{
  "n_kv_head": 3,
  "norm": "rmsnorm",
  "parallel_block": false,
  "init_std_qkv": 0.0673,
  "optimizer": "soap_variant",
  "lr_mult_qkv": 0.5,
  "lr_head": 0.0143,
  "warmup_steps": 200,
  "schedule": "wsd",
  "decay_fraction": 1.0,
  "decay_shape": "linear",
  "batch_tokens": 65536,
  "seq_len": 256,
  "doc_mask": true
}
Each number is 500 + 40 x the weight over its row's rms, rounded and kept within 0 to 999. Layers, rows and columns count from 0. Numbers have three digits each. The size before them is the row's rms in percent of the matrix's.

# layer 9 MLP gate, 128x96, rms 0.097, rows 54-127, columns 48-95
103:485426455501526544471548479510443490560447456498564539473462487522491454536484523498506520522542529434450508468504464504501482561537481485468415
104:523465459567497476576459488515522418452538489469506459516437518455447546516512503553450532511473547574512511557490392494538490445497514442521536
101:591450500404542487509514470498520565450498457539427464492473465505493447558418476492518484498532432477481523510500457534463494482462532505481490
098:442526489512396513486478493538491467602482535489467467541568488479552437493486515559444439530518515504528503522540551551499492470466421521530449
105:602574540484469486477503505492532543540462487530565423471476484481438568496479428540470532563458517397509462520465520527457470493551502524518510
094:481436453517527467476489545524430486500556467504527458435479444524512530508411475503437477494492571487533462510477559457515461414519512554531505
097:563441535516549532505482476507508483502430491509530472462509540473485565488451455467588457437500495465445524570548437464592469438518460471507511
101:508493467492460543470478522460502423506560477488501517514497478510513474472520525522492417496423511490486554457502460528522448523452488501494559
105:493459480482581486520458570537602498474501453524571462516444493505397508393512528437529488423554528461462478505485502526560497533455507527469453
107:505572495469466496517481520532477427542526460473524443510526463481475485453443529494479501446497514444567537491504556426499486493538559437542537
095:519440487513512570495483477483479517531401458443592532513483500554534466492442533464465489503404540527537480429483476532496450530534515480520517
102:547405493524518451561516504504550452467552535502433498514560497579522498486433559479495514489505498486468404510547500506503436476510473412437435
100:501508493508450514423414529511471452483547490603545477450514447470441564503515473475496494493546447476526471531453469512513520562503484426565574
088:465469549484533490449420524523557547473494540530487517479545508560411461493510552523605445587521465512444468464507508523506455432485520525557480
100:536506516447469480461483506519539421536548533513541491501530467517533475476509553548494442503470551502483462519546501495518473452561472481589524
101:529446518477428581491460445424465478489487528478506518577452432491473528516495512474498442489452488533431517551455487491519513456438489451488505
109:441521514542514518507472557457550441530502526415504458467448463440571493479459563584454544558495575483522565498534526520517519442544479507509519
102:523578447432475505476533463460513511443523504525485506527471525503454536469518523539398543464509448419508498511521520499469491489531466462577417
103:544566551498575447526507491519501530486435447474524494514488479541405556518438509484592474462473506453492589488521506557577478464534494488499526
105:478549536533461476459530548490461470551469553561524462564519524492465500546485455500526576484519490436469527567512517572513491541489518518528512
104:550521483591532525488492511472500539474480492570486509498550415441483469465489561461490493475509527566493594578535483489508477506419506478539514
102:555527463469524490499496512523548474571477506492475505468533405506439541526491484531485428598448486540512516476470441547486516514482550481564508
089:484518485491478533503490520547588461505472481547446486517538540437536536401445521566469563589453440551514418454488531541459468518475519505446472
100:530477512464443496527541536527474464491501524621477508488499529512467482568487456478519533467447497467493535456568519551573508435491516437555492
099:521483550560531437430523499486505475467548454449529467525506494503454526465503486523479548491469486553389510582478452515508501465509593497535472
095:458489547515508552472478507547578556509542475510506523529510493522518509472465478544537564535485529592468572522447527528508431540503455504516519
095:544560453556462495478484467474520424527463532499463459494509531580545478490484530543502538539564498518523509559575501500438424435587497509527470
098:496537442448465542425559587526502454500451510495497430570517463504516520508588534477525472451528591499533526559488487491513458507552445478492546
090:482500529507497608519483516428474521440492436517499528486563508419466516468523430525522550513437562502490512508491505503430499457553450519514501
089:529444530458513504558471402455571493515445419439529505525512455519439548444528462530529520523499478476481513500474521533565563541473550386520518
112:466485531455458496467547577537543497510524470487560451564463462522482434509564594473473435493511541454525492459466502548476445526502581497530504
101:575520504546541475580442548514507527479505435522485543472543524516523498528499534514419560486488548462530507529493540571445551494530464427567502
098:465503517498508461475527594575496473555465559431537479498527515474487596531532576444543488552494423506485493502490538544464472495423450462470502
098:464500518444408493492487471416466487502533442500526502582541542477480570438444491491487458461473451483450509514563462465470461418515499516545520
099:543482456536479480512456465553498460532468504510539579543506489476529484582462485523499567466484415483504487440494544509474559529589524505546523
103:530491568545531484407546559486582477546529555481499472494580517478490521497519539485512509562573475525531586533499538496480473435473534519505486
098:483510501567482519543485455524496462522511456514538536469441496500451513515420446518486500456455513468554491481464464463532528604472509453642485
094:482437512482560482491521570547471440491528478557473478551535490523494559499494531502422461643496528553484509560570557577482538481529461505485492
106:534507512503496471421405502525487498470525501445489559465467489464450563542482552485453453522477458459520496577507566492565490502425485479588511
089:471462546491472450508545559413471490526513517506456489410457496507445571485500553532494454467423462473469494479466536590549462513478552468527468
111:494492476487507480536444532430508425490464511452548567533489562482502539515482485420473536480492535556546522517489500522438491526486414490520440
096:495495420530503500486449450520469550505463441546516456498488425482469499480475500519456501533482480515473482474514422501515568475472418472491457
092:505452490502497491426440461486421415478499522558504437532602509504507455521457550522457568465549497466433486510506465522498509512538500569557535
106:529588444602510535479477497532569501535540519471512479497492460479520562446491454473450485482479464516462422487489468436559504427510531527529478
104:510509450516451467480565477531539432590546480569550494543491538439501493572414477509514460513432540467409498475470428570493466498517481539490482
109:505551543494530512459466539478550487579479457465462455459520477459509530597466532480543489498551477480471517516511494536551552535518469575467408
104:502485446468507498510443527471553435450528510513485487433478558514452480535520498491456526507471457575475435606535448492525472394529478433458436
097:492528581504464503540453469498504564480523454488460487433506378468484474450471493534438515521536594503538473578498433472492464549471480480530486
101:494508504530504533498523499502531503548547451542574527567452492447467429484507456568502504592520536478592509525492498568529551446497418447555519
104:486493450490514467486475497521494544553455442460465557527515468459467528557440426514500462503521513521539507552506534496517487521491558526585428
107:520549498509434517521461495546510467460512459496516441444605531519480523559579527491507561547525525468521491527501444564544486500497556477527562
104:516509503492524469557511496470501484440506455466435613625550490496496481551497504519441507477521453477510523523475509542494512486502516500428533
103:582477474554412511466458502489544490557478514489513509490478522495570534513507498563480503455450541496485524529486481521476502532432483491576570
107:492587506456528484469512524527495500532548523559510484481465458458471464440459507608377547560472463542456540481548513511492439470516476488534581
088:451529453481528576524504499537516579454549489530541512553484452525492550526481506421486479517448538486588495496444543536557528591440504507439525
090:518512464479482445508517438527484582523510494584577529521469494497517474490474528531480489455548523532429540482591546466568415446532466545520554
098:527531511506426529424483525476564552570471554512564548452480534496500530599560547517503471470568441559518439528538551482472507398492447451513509
097:545493512488509493510544523512458465593549472457519521527541515570484481557522495489529508480465592530503556467466500503538516509494561493585487
108:545511481486485490549537474444471496525546423543439419532509452483524538528429533559435506523480477497428514524453562535502520498518511450492547
106:518486467507480430512526516519520547500497596508468490466525466511476550509461560528439544603569412504519536559526529560534450480527420441473530
100:480461562517535444545445549441576474469498483476591535426502500500494476504480517533444473518550515491460447504465399515539540509523512460456515
107:551495473465511517458509485426472462530494520459483505475455503448446476522450457496476532537490522485492507568428521512499454513505443473527495
097:519522524507393463483479548565517490528547471578449485481503422464467524474524539523493483518461522504511442472502467551462462494487483464515468
089:466502442516520494514518478554530485466462520450483614543493508470514495506587512556494573449454453382463565494516468480543506546521481505481489
107:449477449521541430456481581528522559460509469514499542534535550516468555479481511506521511466502443461525566568547429529544442513494420490508467
093:504481455540464491463555536481461455500530494460471465479546538428480448541544478479528465490546487469498411527587514523459500505475444433473472
108:526497482609438552477515563520555466513551533522461518492537504449481490560439487469528459581522518463438551526579459567517516463534495480509502
099:498524447513556474493423615486487492560497518508502456514546457543485487477479462521473512560515458492507578552495491471457458456487487518539500
105:554505544443464549463482518489445503559461550472488514481510477501479559488420529541567451515468581464530469563505529519514526568458479450588519
109:458497459591459505483433494435509475531459483489537487546534528506486524471483583494455479559453577462501504475470488502429494534513570483570490
098:568497544449481505480563487504477481473490501549497484569514457585521380557498500536476532521419530515555495477511528509587486498483497497440507
100:616467508469504517536451519442547577468470561484520452490435473449555516535495439527438423502535500496466484531481474539465479504450481478518516
091:483500537396457488441567566468508499454401493496517503480528559427555502483430557478538545479561462508543472516509512480481538540494529540521397
091:519552500524465507499487477503501545501473486476456520454496435467419474561505472472510499487465534513546505522516509452530429539429547458520578
# layer 9 MLP up, 128x96, rms 0.0958, rows 54-127, columns 48-95
106:512575428445501493489533515463496463476467480592533473448446476472482490495554510526402461540458513497537483460555537456482533477468431518473444
106:579508431485565484462479489604473533537413527545580516547434443429528479563531511561555416497516496471522486484490483571509542437488465521529465
108:492540502500534527602502462531430520507496502512525426514484445473468520479421499446525499492511521490558503474524416485500462458550426533554578
100:442485499511530567556489457495503530494482498471565484466491515392453434440486524446537451502492518477431512509443474509456475559530598473482463
097:546486421457582468518528511575569507570519484452475543538491476539445544506508491558490529550545497541460516485507518483593483465479559539541478
088:491498500436451577481519519480516516461486476482413487521525520496532440512501492501534550498456532505544405528460491464541514573435543478566535
098:474454523482565479514515433534527472434428480509454519515496426447546480529510488505500480557608554471549488499534489511475503578503548480506514
105:504464543540545467497448469470481468531529445507491493476536448496488497579459516510517488486468537488430400441454534541544531507500499555489495
097:469514493460587519453592533491528508533488506461500550533514595468559481608521573521474508447451446463490457511491513512487498546498489489502491
101:523504553529571456559509440436489482492533480546499505512539506455428515589489501479494511455509499510492515509495554543559520584564451430497436
094:460511477574587449488531431487511497536483575472542492442500432546460503485514504501512407470459564485468496513463469483533457527547532473480483
098:520451476558538488532446576489562537532518488520572568548505469575508528546484501490531531506454519505482526559473498465557442550475435567591502
102:495541520556448568460534481549458500525583531483396437477536448433525534489511446539493541498482462479497534511538507580439463493445562461475517
100:567495449544536517479545517521478531491526506475576503530468511470529485442539523520534496474578564480492451462472394413482525536487519526443470
095:491511485461529469495539510408474562522440462480475565447568566480451488495505452523521522536564512490441492414509536518517442506507478419487555
101:403434517550500485533537486460505474479476492501525426505478522541481527426425508486539532418490531484443444520458589443469504500531473505499482
107:498523549550505507498517455519450459435491492409541493478552495497563487458519495489491539474450479525457470569526505513519602543482564576499468
101:405497486501472512416434440588542480539502466548513520502459489540443502521541533432553493426489470437513506496423521519539520527523543494486499
095:568544550495467457492463490526541529530539520516468530527556501484460528478530488421491472452495502475525545567527482420448455540550480481501540
102:512515464519513479443483556560473505482479467473451419537543528473497537558502453584558500516508505522557541520518506501464556497475559533482455
103:471484523487551534510535543482508555503476547466509543396454474505502534536510560505496513511495532519489537543522557512520522469514459515571511
105:518500474488523522567552468506555475455421529460474514504431482487483532529511558513538443472424422536506443492513504425515531502536488527448495
083:483522464462515514524458431448582512514472456516499514459494556555518543496509548480528492492476493523507515557486518449527547530544507415492497
095:516525536442486493511493516475524429522534493499507559498459501496530419504518464501525561454560504532475523518405505490526520549522455489552530
095:474520497512444489441505493485553500504452410557507489432439487554522580560508492454498507534546507512591484458544504489522376444568503486546463
101:528441508466485448539491544513489510502530533600489521475469474496491519517527520488476529516483449544434515509466476546503510510481465465498456
101:456451503513515531504483566569399475501524555556559567529531474500584452504547539534501478467541527493500509596450485463439459474515494456527459
092:570510515503516469549611500430507435515483604522590454546497537573525486541474529530489446474539511476457532493547543471501483477523480444462490
091:493475482431536484566467495539498449545489449532508434480481523488438495508541585516472562589538473464504552553537542462444430532575528457455532
097:486525499448452461484465483551520517565497521473486492574521556447599466529494516427437486488555464526480502466524472503519482494535516583443448
103:498506517521525487517525468554513620483565441503529428479445475476481541540479515489533452569570525419521506493525476522526475446547498488490478
106:520520500510497571405511511460446496485485471480560528491445529542497459528462540544501439592501423532518490463467546427495495490494489473436450
098:453494455489491472421475533475511525524508551544514492530531436444561532509409604466525518482490517419480524471540471462527497518450555552496548
101:503480466601512490541524448574555467493449498449505543475467503510575511466625519507458556453480475516443502447479489483448474496548554541525500
100:549550522517506485528506523474513439459523601517568513543509476522555524482470526504535531560476566444587435505477515487498531529541555498472422
108:507409470440461520470515486496536529555491538424458578525449513501494418459578474480397528509442464441509441423472499496519528537475497571543471
098:462464469549384514515518493530511542437485509444465508501504476498415534500547468491472479422472412550460515527451474453522547508479488537504529
103:426443540486537515576534537464491523539490452505481548542562460519543553455428482479499457517447507542435465439494581497498471499507433537478508
107:485437472496462555536519549545448530476547414507494497477463437472490497532549437522468493487510528550471549456501512465535535449484473471510514
102:463418546469481489480448582479477483514567449477503564519509499480514442448559592478421494543494456453492591556494468533511530532557513416476509
102:520458498523498463474501551556522464558467475514489515519508499525486511519481556482525470484575521495536518505554479469450528484598526582497458
100:463443497540541518487531518475470516466452488480490471527484539489456475465532476521550523521565492410552480478521550464576586495470538503488551
098:477540506492525457486493528510462487565507404511502534481426475504481436540575474500475510501506534546448480488496554528489501433443484478484541
103:438466516482541449473450496472438460480461490471505518441486515530495522478498474455544485493525504501505449518557493491488512493582517411483503
106:456472514506532404510486536567441483504509461605437558488488459476524488452519474581422493515497463470572493467517488537511502491456482492539510
100:494510498484507474490493516486523452444506509578490459538483588490473500547484531430511486508513499530476468453461472492553489425414554509521492
106:511565530486500510525463542448565452494542410511490469444545473452481448509484458453507485454546493502430476516454470545471507539523536472479501
098:504468522507545479435504577537487558508527524494457513482513481491543447551539565488471496518439502428522491483471444516420511542489588544486521
104:507528526461466485496503472509471538530502545524445495470510446568523567603511575519553535587545449489537595521541498524531466517557549495399438
107:523438476494463450467502507476580475519533516525472432539472476586522499471495509488451551487464437532506537488492461482545520497559529445489458
101:528499502526497388512448487476521474529509542480460556529474495428522443506457480534445435469571509412486475462506507488559484541581537526495496
107:484542571490420463477520551541470483526427525497503469553426535495425504441516502525480463485479498482479510460541466536541545510475474477551525
095:468510465562526551542584518446508531490500482529565468506458503525505532435523528576526508538466548532561446466494519556543495542530497549483498
096:486520487445500497461474621476487537472478492463530484438572544523466484500564494533502454521487404480460469508578520544412485543484443438435484
088:502527507491450471530514471500552539565543511497520609430542518499446512561477503411533435486543513515507482524560457460488532394524521536560525
095:507445519488486418487473498541542491505512476560558466536435488523530473493473553559552457452548490437501499467580575525438416496492511492481458
104:509489493534533521496457456604478545534475458434460472531547479517490481544523430494532503503538502476472498432474539524492417469431489504501495
103:544505494492489479496472466573487405578502511484545476474486516566434508441472522509485559536511466543535500478477459505481463441484474523573595
102:470577501499456498505496435497489480500437545461529433461514531456491518582489491527486564534526517456459528493494436449455404515575462478531546
107:555525531462535528475473460469525475540590476489489561511527459560536494525504546547528544454582513509415529466486560513591526451500501508473495
097:500507464555527524428466442467520490543468480513431528508472462535541455530479451528438504492488565420450447513503477534425534512505554489533557
102:509515510414424478531554482480531491445541509548436519545524475456512555487490513462451494463458516536500465463458463502469485496494469420516537
101:508478570516485516458501541443481464518456451561493471470512506424453511525444475496520570575441505424456497482577497495475529536491465473477572
092:495527483475426490511575436475465499553463537495520535531404430479564513453490487496509446513470454491456487547465550452520485482479515570519480
107:466523462433484553403474446512507481551483524515529493454416407534557512490533508467504535575504496505468510500538557462461502529536519484508483
095:580472492506525523509525462548530443541517430504550502509542591517495543455513538524647461524532587482474517416462503577538510503465514518493467
111:542507533508539602481475483541445472497543478488530515475433477506559495487495491440484472497517511427524442482482533510557505496526557502455410
107:518557497530497505431492526522517485462531408562471438538514620440489487537483570452499513507556486557504515514505476505451461525492479435465431
106:419519479478511424491503476461466511484443482549455551497474519476451477466499526566535501508503449444498450420504570501587540439434488433480476
106:585501522502529486456450511515513563435390545466536521499473548466482471485572503489478574455490494487485444470514501532443571475469500485447463
099:526593545463483461511564496468471516577527566575450418470568475539498524488508491449496462568484470467541494527485530465466448479474497460501572
097:462490509508513536540581513498450523448530525560449475463504413540473544497480511518512522589549493473422447537488489538497446466549428513457469
087:581505394506549523543512516538498509482477466518586541498475542565525531511587484517513514531498582586402469500480470462483478530454491500547549
091:549524561521470477480459466516557543482550524482568541515460504429425522506484458502431398425465547494413505506504494543495456526547482461514537
# layer 9 MLP down (transposed), 128x96, rms 0.0962, rows 54-127, columns 48-95
105:578493368498489447519532528527522459475530566479488473435547498567477488478507434488512516450530504497529540529479465499485477588604449511449502
108:489546481518571501440408503477571490491505564574488500569505452516552484544499495553587421488483467513548531528481483467475489525541531531460520
098:509535500465510510473527526474518549568479477479460460507472458538499480522516592508429514429533480482477458515523548425541499574476542485520493
100:658517439526544477511472516463512479485511454454436527510521511573485486537557517485520549513496470512480532540543486549529522446499399458553491
097:482582451529468505510493512584474484526535577531496518452498462530551489548538570484472459447478486548444479559478547496487515397486520524500498
088:516530496510511468512513507480436474451626538494478475438546517500433553494480413463477543499471539537473544502505475537500452493479521511522438
096:440444531479527502580477451476515558498495529491581503484484446538494473540536513498473462534532495555439525451476441469492518504578460553517570
099:530463472446450523493466531484536551466497543487509486497470449541410470429491503546527488599509558533481471484492472496526520569505471401557486
106:560525484499568499587467501479501428569520487546375492524434509496523529496524488534536449521511488516533564532534441475479579529481461476575542
103:536543406509499453515372471418499480577475552478504516490499551492452413482537447498447478506465499435525482474458569433464538468526502471493511
097:514555466450511478511553581490518446440498428524500497496462537487441517530446523525475477600556521466476445442469462516574515524502528555474465
093:501442551500533539476466462508431499497541548532506477566522500526527480529533530513510539413576467480516460467526406499476505536546548488444492
102:484442486517464501545568439509478521435443496521554509509470539530534528494479498550470491530453516472518475555543433470491416533546470507440513
098:498491566540477502500455450509507475489497374481481550585548448411510529543489529494518390603467478493551517509549535489510484473500498531466518
099:475484455483486509479548558612472447446565541422552503497493577459489469501481530440474417519509461509522455475457507499462446424517549499475506
105:508518563501479522547412433496593478468545525480476495502487429473459435479432536410482533536543504515460532464548512546450493512503484475470470
107:560475523553510445501536483492523521544443408576526506542463454533438512472543459508556475430559455467469522483486490513599502541419524496500514
101:425587464502505532521502502472538549487534444571395471514528474436510534577531494481527489470466519501515526543486488461402557535504436501531570
104:501554495485455440519534527512458496559458569519480479454480583503474537491527494433467504537465500548452470521470489483495539589571495472525521
095:513474532498510523550459483519495496510513511480554486416502461447490546559497509484431507491537479583494556516505545491482476625471497401491486
107:469510532484489527539572492581453548454565463425485455453596494499559500486431482454529538575459460495525494470508513445505459462523507488476544
097:470537489558490509442491585516593549475505553483562457536444439574430519538525479511533492517545500455474529537473452451541485594472427525498509
098:477515569547477468454497539452492437613513482514491446488520431474524522571492596518524449454515456472504475527546553471507456494461464412491504
096:543558590559479540527507512473500536462530501519511486586415502558463523559430497488556487543435482505449511464503531435497505474519517503546487
106:470524614531459499503518505517516485512508521493528503473520557484532530469540470523471555506443453489527513491571516564509547496553511438559456
097:540521554511516483461517517518548514539470480488495531472503473509488431498519480473526525633539530521464509499506552453478527485451442524519509
098:518460495467520541452524540531514449559501515531522524436511517473444483527594469445476565541462522522580504548448556503561532564453518433496476
081:525502533448487505504522509516388479549504567512469468477494462529519543508444472474441516443464486442536445443486476476397524474510545473533471
096:464471445433525528518542611434479469465470503474455524472494438470559495531469508422431494575514494528536566524461526435487484540518497505449500
092:466467531481443450538488533507515566429557487491418475436514461441484485465462516506555521514458483498497445459515489471530523522470423425542511
108:546444516541536548496463472513495457421472386450545445478463496527470445484524572465499523425560469486475558430513438560453526460499479531512546
103:548507545501575471505540524491523533569478446532550508459539530544494505513456625500528467514535462477500461533481514497536542544522510449448439
099:516472518533527528555509603491490504527455506559504507539522487547375454465536432454540473539540459516523511465458541470503511466433493499580456
104:438522506545492548505498494509447446529551491476442469535491449473520492429518452523585469542456514517512428503442501503530549501491514455489510
102:540487477519493481548445451506471545583490462455531504512537548424487539526566531486479441441577431495522450542535511484460530521461462516526507
109:495477521517547520531432430517486571383567552510542456530565463448478473521503577528587474557521458477500527476460454432487507547462503499495505
106:505465552506530557469543514520480473417529449519535446519549501519584469494487519461503470368470523458539541504493498552562527508560533490467518
104:544547540481506501531456536456449464456478586506535487502455531447468491540557542540575526566552472528505553588529428476463524456420595483431461
108:490567484416493477511539467563502503551551497474512484519537523540484513467491579468589461437488540491474449466455470514457531517531589458420563
102:562488505507492485434492512499503516520460526521491546495502522478472529542519427532530537490543450499426557508463538566507562468501444487571485
106:496487514501518459480506398511524547512469541513562436510498519467442524445435495570523562536488508508508463532523501551458454534560577428481538
100:471503483441493491450484497539452524431461449471411489540468479528498536509464471483440562563577444437503467529534456517547497542475505455496493
093:528484532492537538459490502547483479555447448472539513556490501514516464475441519501502480642542483525485513504575518454486488455542512509497478
105:559457473452465499422504529429434547445499572522480547467542515515508482453532450541476524533571490514549502459549506506605486383538541475516463
099:528530504516433526475455533475463442594585474506489499522519471549501530557530519467547551501542468519485506488467516479484483546517573521498487
104:390557560486473523492497456529430506438543544515492487497529479514528492564516498510472528447543492503460426516506449532517565496517520500554453
100:524553469531526489531488538504463446574543530548455484519491470597492522483516492475501453523485463486444545498482519467451474460537432507551492
095:541441428519483527435505413504442499559510486465552447523509482541461535491523501482506521544497509542480435518504462533488475508559499470481444
100:542497539496472475518457544495486506485456520436499478531471572502559487454514497586482481676480512446481508549516454504483483550482476491558512
103:515501504545464537532519477477546473477481498535487488463490494447450518523529601449403518505506586545481460523511537531494526420505436521564550
105:466449545486520503513490468510473591470500492370420476495529565517493544496559492565473558531483506519439423524473487464503527476452537475569521
105:504520557503501501577469467446462529596519482524438473501497491517494519478486491507515504570500488425545505548558497438514448493412485560491496
103:480464493472587536525459439497470520512565505425496482543571515496457516492543490521512533554551496466504474541510585497535483552572502450515457
101:512433533543469498478483489441548476484443440455562527538424514509528511481457413467511438494523510504518445540424466455577487481533512569514444
095:454445449433526539505469491546475605433452518453513435471428520478553476500513530487459495450531493481516479484476511526465518564500433526475510
088:541516491467530497483522531504489502508518521488518485512422560476442488498452480466448507395556516460446464425500561489514486520529541503494445
106:493411511484537572406510519481503467473468566544467533442511550551506520492438504483476531542516467498454494471466527447471426450553447550523443
103:424491518455472533564494505513455487535468502503450511558506477436504492530560543442524506548517425550519420504473462528457529533455493449480474
103:561449483495485559498510532559493525513523509544495499489506434498497490461477538499510464585495536522427503460469544565525473597524540521492519
103:503481490409446456442483454511526537479547543504481545458515562509450480492489433508534450376495459461497549496477484480522423559501555508452488
104:480509456549506502421560508460521522523474518494552495463525578450502427575536563490512455420469516541519465485448477540490566471449541538426500
102:481557425447468441485479465515568503479475487534445546438473486494523537547489496543474452479508433506460488506515502512497488450463551599489498
108:479539471486493498482544501493467524526515469486479526535549459496496486519555374503448488493471509529456474550512542529518493518464520472504512
088:553500421466474563546468556554508537495484526460549456473474475497515486465511439408498524542459481554482478472486534523526452492432467465494460
106:474458525559493515509443466506424466539532451574481419505515475508494504511495558534529514586517432475532502481468573493521492451468490499588486
102:516515610508514462530491512504509434470485533451465520502454480575504486571467500553483510509540514472525455549544482513534532509506536438534563
103:534499489489490477523496553462471566525556528525455501551552484576524489442495508458540575487513429489468517515443557512473486552533498560575474
108:410527512447497476521481445517556520591457522527561482532545503536470510493542511486530496387483531500581523483451491393485534532452535475502519
105:453522512506488465478505488468467484508479483535502469492439494482506475557510456466455544436430523463569487476525470540425466416478552564484508
111:515529593508588578527476464446535413512456511495481489507477474547516493514495505550508462484544450495507468487538489490483431488494436550431512
095:550473545456502530501496526464439542476475426516493549511523449454522554513587472505498496450475543482535466471498496502499562564463451455480487
098:466540480523524513577518435509428518522492463542440498454486500436469530442499471518527502551525477452478527462437583545502468535574541467491444
090:532485565506487461463494500514557517412555447537531461508511529465463501546570503495431535567550453528483529578509527540503510582484488392537511
088:498521498559503509436501464458562434461568499496567528555415481522493523554504402464541509516490543491543469528523457442481495479462484583536560